Weights of a small transformer language model.
Size: 10 layers, width 64, 2 heads of 64, MLP 256 squared ReLU, vocabulary 6354.
Each number is 200 + 20 x the weight over its row's rms, rounded and kept within 0 to 999. Layers, rows and columns count from 0. The size before them is the row's rms in percent of the matrix's.

# q: layer 7 attention query, 128x64, rms 0.264, rows 0-46, columns 32-63
# k: layer 7 attention key, 128x64, rms 0.266, rows 0-45, columns 32-63
q0,038,164,220,192,208,170,205,202,174,216,200,232,209,229,181,208,234,214,204,201,240,189,229,210,206,207,184,211,176,234,218,192,183
k0,063,204,155,185,203,192,203,235,200,170,250,200,217,237,182,158,199,220,195,182,205,206,227,202,216,212,183,203,210,198,212,206,164
q1,050,184,201,180,175,178,208,220,157,214,191,222,211,221,204,221,236,202,217,182,210,194,234,223,199,204,190,183,149,206,190,196,218
k1,078,186,181,183,163,167,201,193,192,177,247,209,239,239,198,203,199,224,226,205,220,199,232,207,210,212,175,194,187,213,194,191,151
q2,053,209,237,206,235,206,177,165,231,210,195,197,185,184,159,195,219,186,202,175,191,200,182,206,216,198,261,211,245,198,214,191,171
k2,078,202,231,211,200,234,180,179,202,220,186,215,203,168,168,227,185,215,204,202,181,187,163,191,208,212,193,222,184,226,180,170,223
q3,061,166,192,174,226,179,211,173,183,185,206,247,211,211,187,206,212,196,208,202,227,163,180,179,229,206,199,214,161,218,196,200,181
k3,079,224,208,194,195,202,213,228,225,177,190,140,209,178,229,188,184,210,159,176,198,225,231,209,220,213,196,178,230,219,210,201,163
q4,095,253,198,187,192,205,209,218,203,182,222,165,190,202,220,218,158,190,207,192,176,175,207,239,180,203,202,163,206,194,217,212,226
k4,097,199,199,161,209,149,228,208,183,201,237,205,225,207,204,195,211,194,214,167,226,195,201,233,195,203,186,177,221,204,231,226,198
q5,081,180,204,233,246,159,223,196,184,213,219,245,187,192,201,171,204,216,187,207,189,221,225,202,193,166,234,221,188,211,173,191,173
k5,097,218,252,219,196,202,190,169,185,207,192,210,171,195,183,165,186,197,180,226,210,215,152,169,172,190,202,189,211,190,182,202,241
q6,105,196,157,193,190,198,180,201,211,192,155,210,173,165,179,186,245,205,186,197,230,211,177,188,213,186,193,224,192,196,169,181,190
k6,083,197,205,194,185,204,200,190,199,195,211,248,235,222,185,173,160,205,225,251,162,226,188,183,201,214,221,232,187,195,198,176,157
q7,127,186,211,217,182,187,174,176,179,197,170,216,174,200,189,206,246,202,181,215,212,198,178,172,219,212,164,242,164,223,210,165,174
k7,078,181,191,224,207,230,185,236,200,202,195,170,168,208,228,177,214,178,207,189,232,169,211,190,191,168,211,221,225,207,216,193,204
q8,099,185,188,203,223,186,204,187,188,174,179,256,177,195,189,203,226,212,172,226,165,212,182,176,215,217,227,230,179,196,218,190,195
k8,091,194,202,225,193,234,185,214,225,223,230,189,170,196,226,160,187,194,193,228,195,223,201,199,176,196,171,210,181,195,177,182,196
q9,136,231,170,162,204,187,211,224,187,189,206,168,198,205,176,164,205,201,201,199,209,198,218,210,228,197,195,191,201,199,192,229,141
k9,113,203,205,131,182,207,226,217,217,182,243,170,219,202,170,192,185,209,173,179,209,184,207,206,203,236,203,215,183,192,190,205,167
q10,120,237,220,177,180,188,235,209,159,192,215,183,204,193,180,199,205,196,185,183,190,196,206,215,203,193,165,167,197,210,207,200,237
k10,118,202,206,210,210,186,222,196,220,169,224,215,197,183,168,224,233,209,173,170,209,192,176,213,229,225,188,211,198,213,224,198,178
q11,100,225,208,156,201,199,213,221,195,201,217,238,184,191,200,181,243,228,212,225,201,199,160,242,179,182,231,177,188,206,190,220,213
k11,094,186,232,183,212,181,222,233,203,228,161,217,193,232,199,193,243,215,187,236,188,195,202,229,183,215,215,206,212,206,191,203,197
q12,111,178,211,200,222,210,184,200,217,210,161,192,220,186,199,200,200,194,208,202,222,191,165,144,188,173,179,199,236,180,207,220,182
k12,112,198,197,192,233,211,206,198,222,224,209,195,226,220,163,195,200,190,168,206,202,166,200,230,191,206,146,207,235,180,222,203,224
q13,104,202,164,186,192,214,193,179,204,177,244,195,187,212,180,210,182,225,205,192,183,231,191,218,200,207,158,173,206,208,199,184,218
k13,099,209,203,196,193,150,204,194,175,177,203,191,218,180,177,239,190,170,200,196,162,182,184,224,196,163,190,193,193,223,206,208,199
q14,102,213,219,207,205,197,201,206,211,214,200,224,192,214,189,200,224,251,195,219,171,196,190,211,212,219,186,245,203,181,221,144,191
k14,108,171,198,192,176,204,168,193,183,204,208,190,179,180,148,243,202,230,177,174,209,214,210,196,221,171,196,209,216,159,190,155,223
q15,099,196,158,183,210,194,204,201,185,159,197,166,184,235,228,227,207,200,171,193,193,205,190,216,233,230,167,188,225,207,211,218,172
k15,096,254,187,242,202,193,166,220,161,185,199,217,184,218,197,201,186,216,193,194,227,219,186,188,182,210,198,185,223,174,185,194,219
q16,053,201,232,224,211,152,179,186,187,239,210,212,187,179,173,213,193,188,225,187,204,212,198,178,218,174,206,240,213,211,171,186,165
k16,054,199,197,225,219,125,182,204,180,219,210,228,221,173,185,177,227,196,209,186,207,201,217,216,208,186,210,190,169,229,229,193,205
q17,058,196,236,237,223,160,170,188,230,228,192,216,183,187,186,195,225,189,184,177,208,209,188,177,223,211,217,224,229,204,192,198,159
k17,065,207,217,223,170,199,215,178,168,216,162,210,195,190,202,230,176,159,187,206,184,199,202,176,181,197,209,198,191,209,208,194,217
q18,065,243,193,171,193,204,224,197,183,178,229,177,209,200,222,229,160,203,215,211,172,193,211,241,183,191,198,178,188,191,201,204,229
k18,077,223,203,202,171,180,223,210,196,218,198,206,226,214,223,195,210,212,231,192,174,196,241,204,215,192,217,229,193,196,235,187,188
q19,082,175,203,213,222,204,176,185,193,219,221,212,221,195,154,178,242,185,178,206,210,201,186,179,240,193,236,244,218,189,232,196,204
k19,090,177,182,188,223,199,224,226,227,164,193,175,239,173,204,183,224,171,181,197,180,224,194,210,187,220,178,210,196,213,201,213,172
q20,068,195,180,184,179,216,185,179,203,188,174,188,218,197,200,225,198,218,194,222,190,181,179,181,205,213,152,185,173,189,200,212,201
k20,054,208,196,197,226,219,196,192,181,166,209,214,171,224,213,183,202,159,198,233,221,208,182,229,201,222,223,207,231,179,199,245,205
q21,099,230,170,211,200,192,204,236,190,192,176,170,156,190,235,168,209,168,206,187,192,203,202,207,190,183,211,192,211,188,195,192,208
k21,079,184,229,229,195,209,156,183,182,209,203,198,178,211,207,230,173,214,221,212,165,169,229,173,184,178,186,202,163,194,181,205,197
q22,090,194,220,180,182,198,216,234,192,199,257,176,208,222,199,180,180,191,188,187,208,175,208,239,183,196,206,196,214,202,211,212,210
k22,095,189,201,168,195,149,218,173,178,201,213,232,230,199,180,216,223,214,185,171,205,174,189,224,232,189,186,191,186,168,224,201,196
q23,097,183,205,203,218,177,204,212,191,195,213,223,193,218,208,177,224,198,185,205,214,187,170,194,222,191,221,207,254,186,203,207,170
k23,094,187,185,237,206,187,188,149,218,187,229,216,181,208,206,226,198,201,234,188,185,214,227,199,203,211,207,226,134,222,200,238,184
q24,114,182,156,208,190,211,187,186,201,206,165,233,179,184,182,215,248,198,194,229,217,218,185,174,232,182,191,236,198,207,174,194,197
k24,100,196,151,212,194,234,204,243,199,218,204,199,209,218,206,201,181,211,220,232,203,255,208,205,201,190,206,214,191,221,201,187,182
q25,120,198,220,171,172,214,200,202,185,220,197,179,225,213,203,204,213,176,208,231,201,182,206,178,236,218,199,197,227,161,233,208,175
k25,110,181,206,175,212,191,184,188,188,184,196,175,193,183,180,243,240,203,157,193,227,211,193,226,220,208,233,194,232,155,204,193,223
q26,096,161,167,193,206,222,193,192,194,191,198,229,177,202,150,243,214,208,136,219,190,230,217,189,215,219,196,219,203,185,182,208,215
k26,127,197,194,233,220,223,191,220,188,189,148,200,171,156,205,213,219,224,171,196,186,227,209,192,181,186,236,188,196,197,188,195,211
q27,110,230,228,185,193,195,185,245,230,166,223,177,223,199,190,231,164,209,185,199,179,209,204,185,173,203,223,197,194,224,186,218,172
k27,087,190,222,231,202,230,208,197,189,204,233,205,182,206,201,194,159,184,214,236,195,206,189,190,205,171,219,207,177,218,166,188,183
q28,104,228,207,192,213,218,220,202,251,171,228,202,207,200,191,219,180,216,202,198,218,225,207,210,208,208,193,190,231,203,201,193,219
k28,109,180,213,238,214,212,177,213,173,204,186,199,209,191,200,189,175,212,178,176,183,215,206,198,162,187,175,214,227,194,170,205,197
q29,106,184,179,156,186,177,170,203,176,224,179,228,181,169,188,211,201,207,229,207,201,158,192,179,188,184,207,182,207,182,206,214,192
k29,099,199,187,189,195,182,181,211,192,243,182,230,207,201,249,204,183,207,249,231,222,187,194,167,196,172,179,200,198,190,209,171,201
q30,108,194,207,197,236,200,209,207,222,180,212,230,234,201,212,194,200,219,219,230,176,204,217,184,205,192,210,201,200,217,231,230,200
k30,093,176,186,189,221,181,221,203,213,180,198,196,220,212,243,167,215,209,245,206,176,208,212,211,194,187,235,171,153,192,213,203,184
q31,111,205,184,212,221,215,193,168,226,172,192,196,221,230,214,205,169,170,212,171,219,214,200,176,184,214,224,182,169,165,226,193,180
k31,099,215,192,191,165,208,198,228,225,185,207,172,226,188,201,193,171,174,199,188,211,229,182,170,201,202,222,189,193,173,171,204,222
q32,117,189,219,203,203,184,187,200,176,202,240,191,237,183,155,190,203,228,206,185,204,195,219,205,197,198,192,204,166,210,188,183,180
k32,112,191,236,187,187,219,179,189,199,195,172,195,186,179,176,195,224,205,186,185,183,186,183,224,208,209,191,214,162,173,182,206,202
q33,143,170,224,200,169,214,198,157,173,191,253,199,189,216,202,184,186,213,205,160,195,167,180,217,206,203,200,183,172,173,186,192,199
k33,104,180,230,212,202,174,188,170,180,212,236,232,202,212,212,200,216,190,208,209,194,211,196,225,204,185,200,199,140,201,209,185,167
q34,109,211,205,202,202,198,184,168,201,183,248,192,204,174,159,178,238,184,183,174,200,178,218,211,223,207,195,203,217,199,185,181,166
k34,098,173,219,217,164,257,216,194,206,220,188,192,196,160,154,229,207,215,222,200,204,176,205,167,199,194,200,197,166,209,176,178,204
q35,098,204,203,206,196,219,184,216,198,176,183,195,206,209,223,219,167,204,233,178,230,171,181,201,181,194,217,193,162,158,181,199,188
k35,097,202,213,181,187,190,194,196,219,143,204,220,192,204,182,216,234,180,191,202,236,209,188,217,191,149,173,189,212,186,196,219,210
q36,090,222,237,235,206,168,216,232,193,206,210,231,165,197,229,199,224,202,189,223,200,198,186,189,180,176,197,200,217,190,213,180,217
k36,110,191,190,217,209,206,208,212,226,176,192,223,206,172,220,221,194,178,200,198,164,221,192,205,186,206,198,242,179,177,188,169,219
q37,111,207,189,188,225,214,200,196,196,149,185,207,198,210,184,218,176,228,199,211,215,203,189,239,210,150,235,211,244,200,197,191,206
k37,099,205,196,210,214,208,185,204,214,189,195,241,177,174,190,151,211,213,178,214,253,193,188,196,167,162,179,201,215,179,206,183,210
q38,100,185,183,206,170,212,190,171,174,194,232,193,202,238,173,186,221,178,168,190,218,201,185,175,188,221,189,211,194,231,232,205,184
k38,097,171,197,192,236,179,224,190,211,225,173,193,181,184,186,214,221,224,149,188,242,195,204,189,202,200,197,238,196,198,200,206,216
q39,101,213,193,152,175,200,208,178,180,187,181,193,203,201,174,218,182,175,231,189,204,209,242,201,199,187,227,212,183,204,149,183,217
k39,096,205,194,187,207,193,196,192,206,204,165,171,213,216,168,202,207,186,182,196,200,216,211,205,202,194,195,195,191,241,201,214,223
q40,097,177,197,192,188,199,194,203,210,234,184,213,192,198,219,204,214,204,196,236,186,220,160,216,236,206,200,158,231,212,182,224,174
k40,099,223,182,210,227,210,180,209,180,229,204,211,224,220,232,226,211,173,156,179,201,241,223,210,171,197,197,189,218,211,211,217,178
q41,105,195,204,210,174,193,231,212,214,202,226,213,226,225,165,186,181,199,188,193,214,200,203,185,222,169,193,174,182,224,180,217,233
k41,100,193,216,217,219,206,195,178,183,206,216,191,227,215,169,255,203,189,180,208,162,222,210,188,214,206,192,195,220,217,194,245,194
q42,115,211,169,218,211,193,200,186,202,181,192,209,173,192,184,202,228,201,171,211,166,209,180,214,241,215,202,197,212,226,190,171,204
k42,089,182,182,197,190,144,206,235,210,214,180,207,208,213,207,188,207,208,200,184,187,222,164,175,233,188,194,199,258,210,193,182,178
q43,095,181,221,263,171,200,191,188,218,184,215,181,187,181,202,186,250,210,192,157,199,182,213,208,193,222,165,201,206,212,194,211,183
k43,102,155,181,200,208,217,194,197,196,161,237,191,191,193,220,219,212,216,201,213,214,202,207,193,210,185,236,224,243,171,228,191,211
q44,101,208,203,202,219,199,214,178,206,206,196,161,197,212,193,212,225,210,203,156,179,206,234,181,177,198,186,189,173,190,188,186,206
k44,101,214,218,204,197,203,192,195,176,218,231,214,196,211,172,207,192,171,221,202,172,236,203,207,214,173,194,195,175,150,203,179,229
q45,107,174,182,219,173,191,201,190,201,191,191,211,211,139,186,217,204,226,200,229,204,202,167,208,225,157,189,225,213,210,196,189,209
k45,098,217,218,201,193,186,220,213,191,214,219,205,183,184,170,199,201,182,204,240,209,204,185,231,205,173,237,225,154,196,194,200,189
q46,099,183,223,236,240,184,219,189,184,214,203,218,190,194,214,205,148,195,210,204,206,209,194,186,185,154,220,176,207,193,190,225,235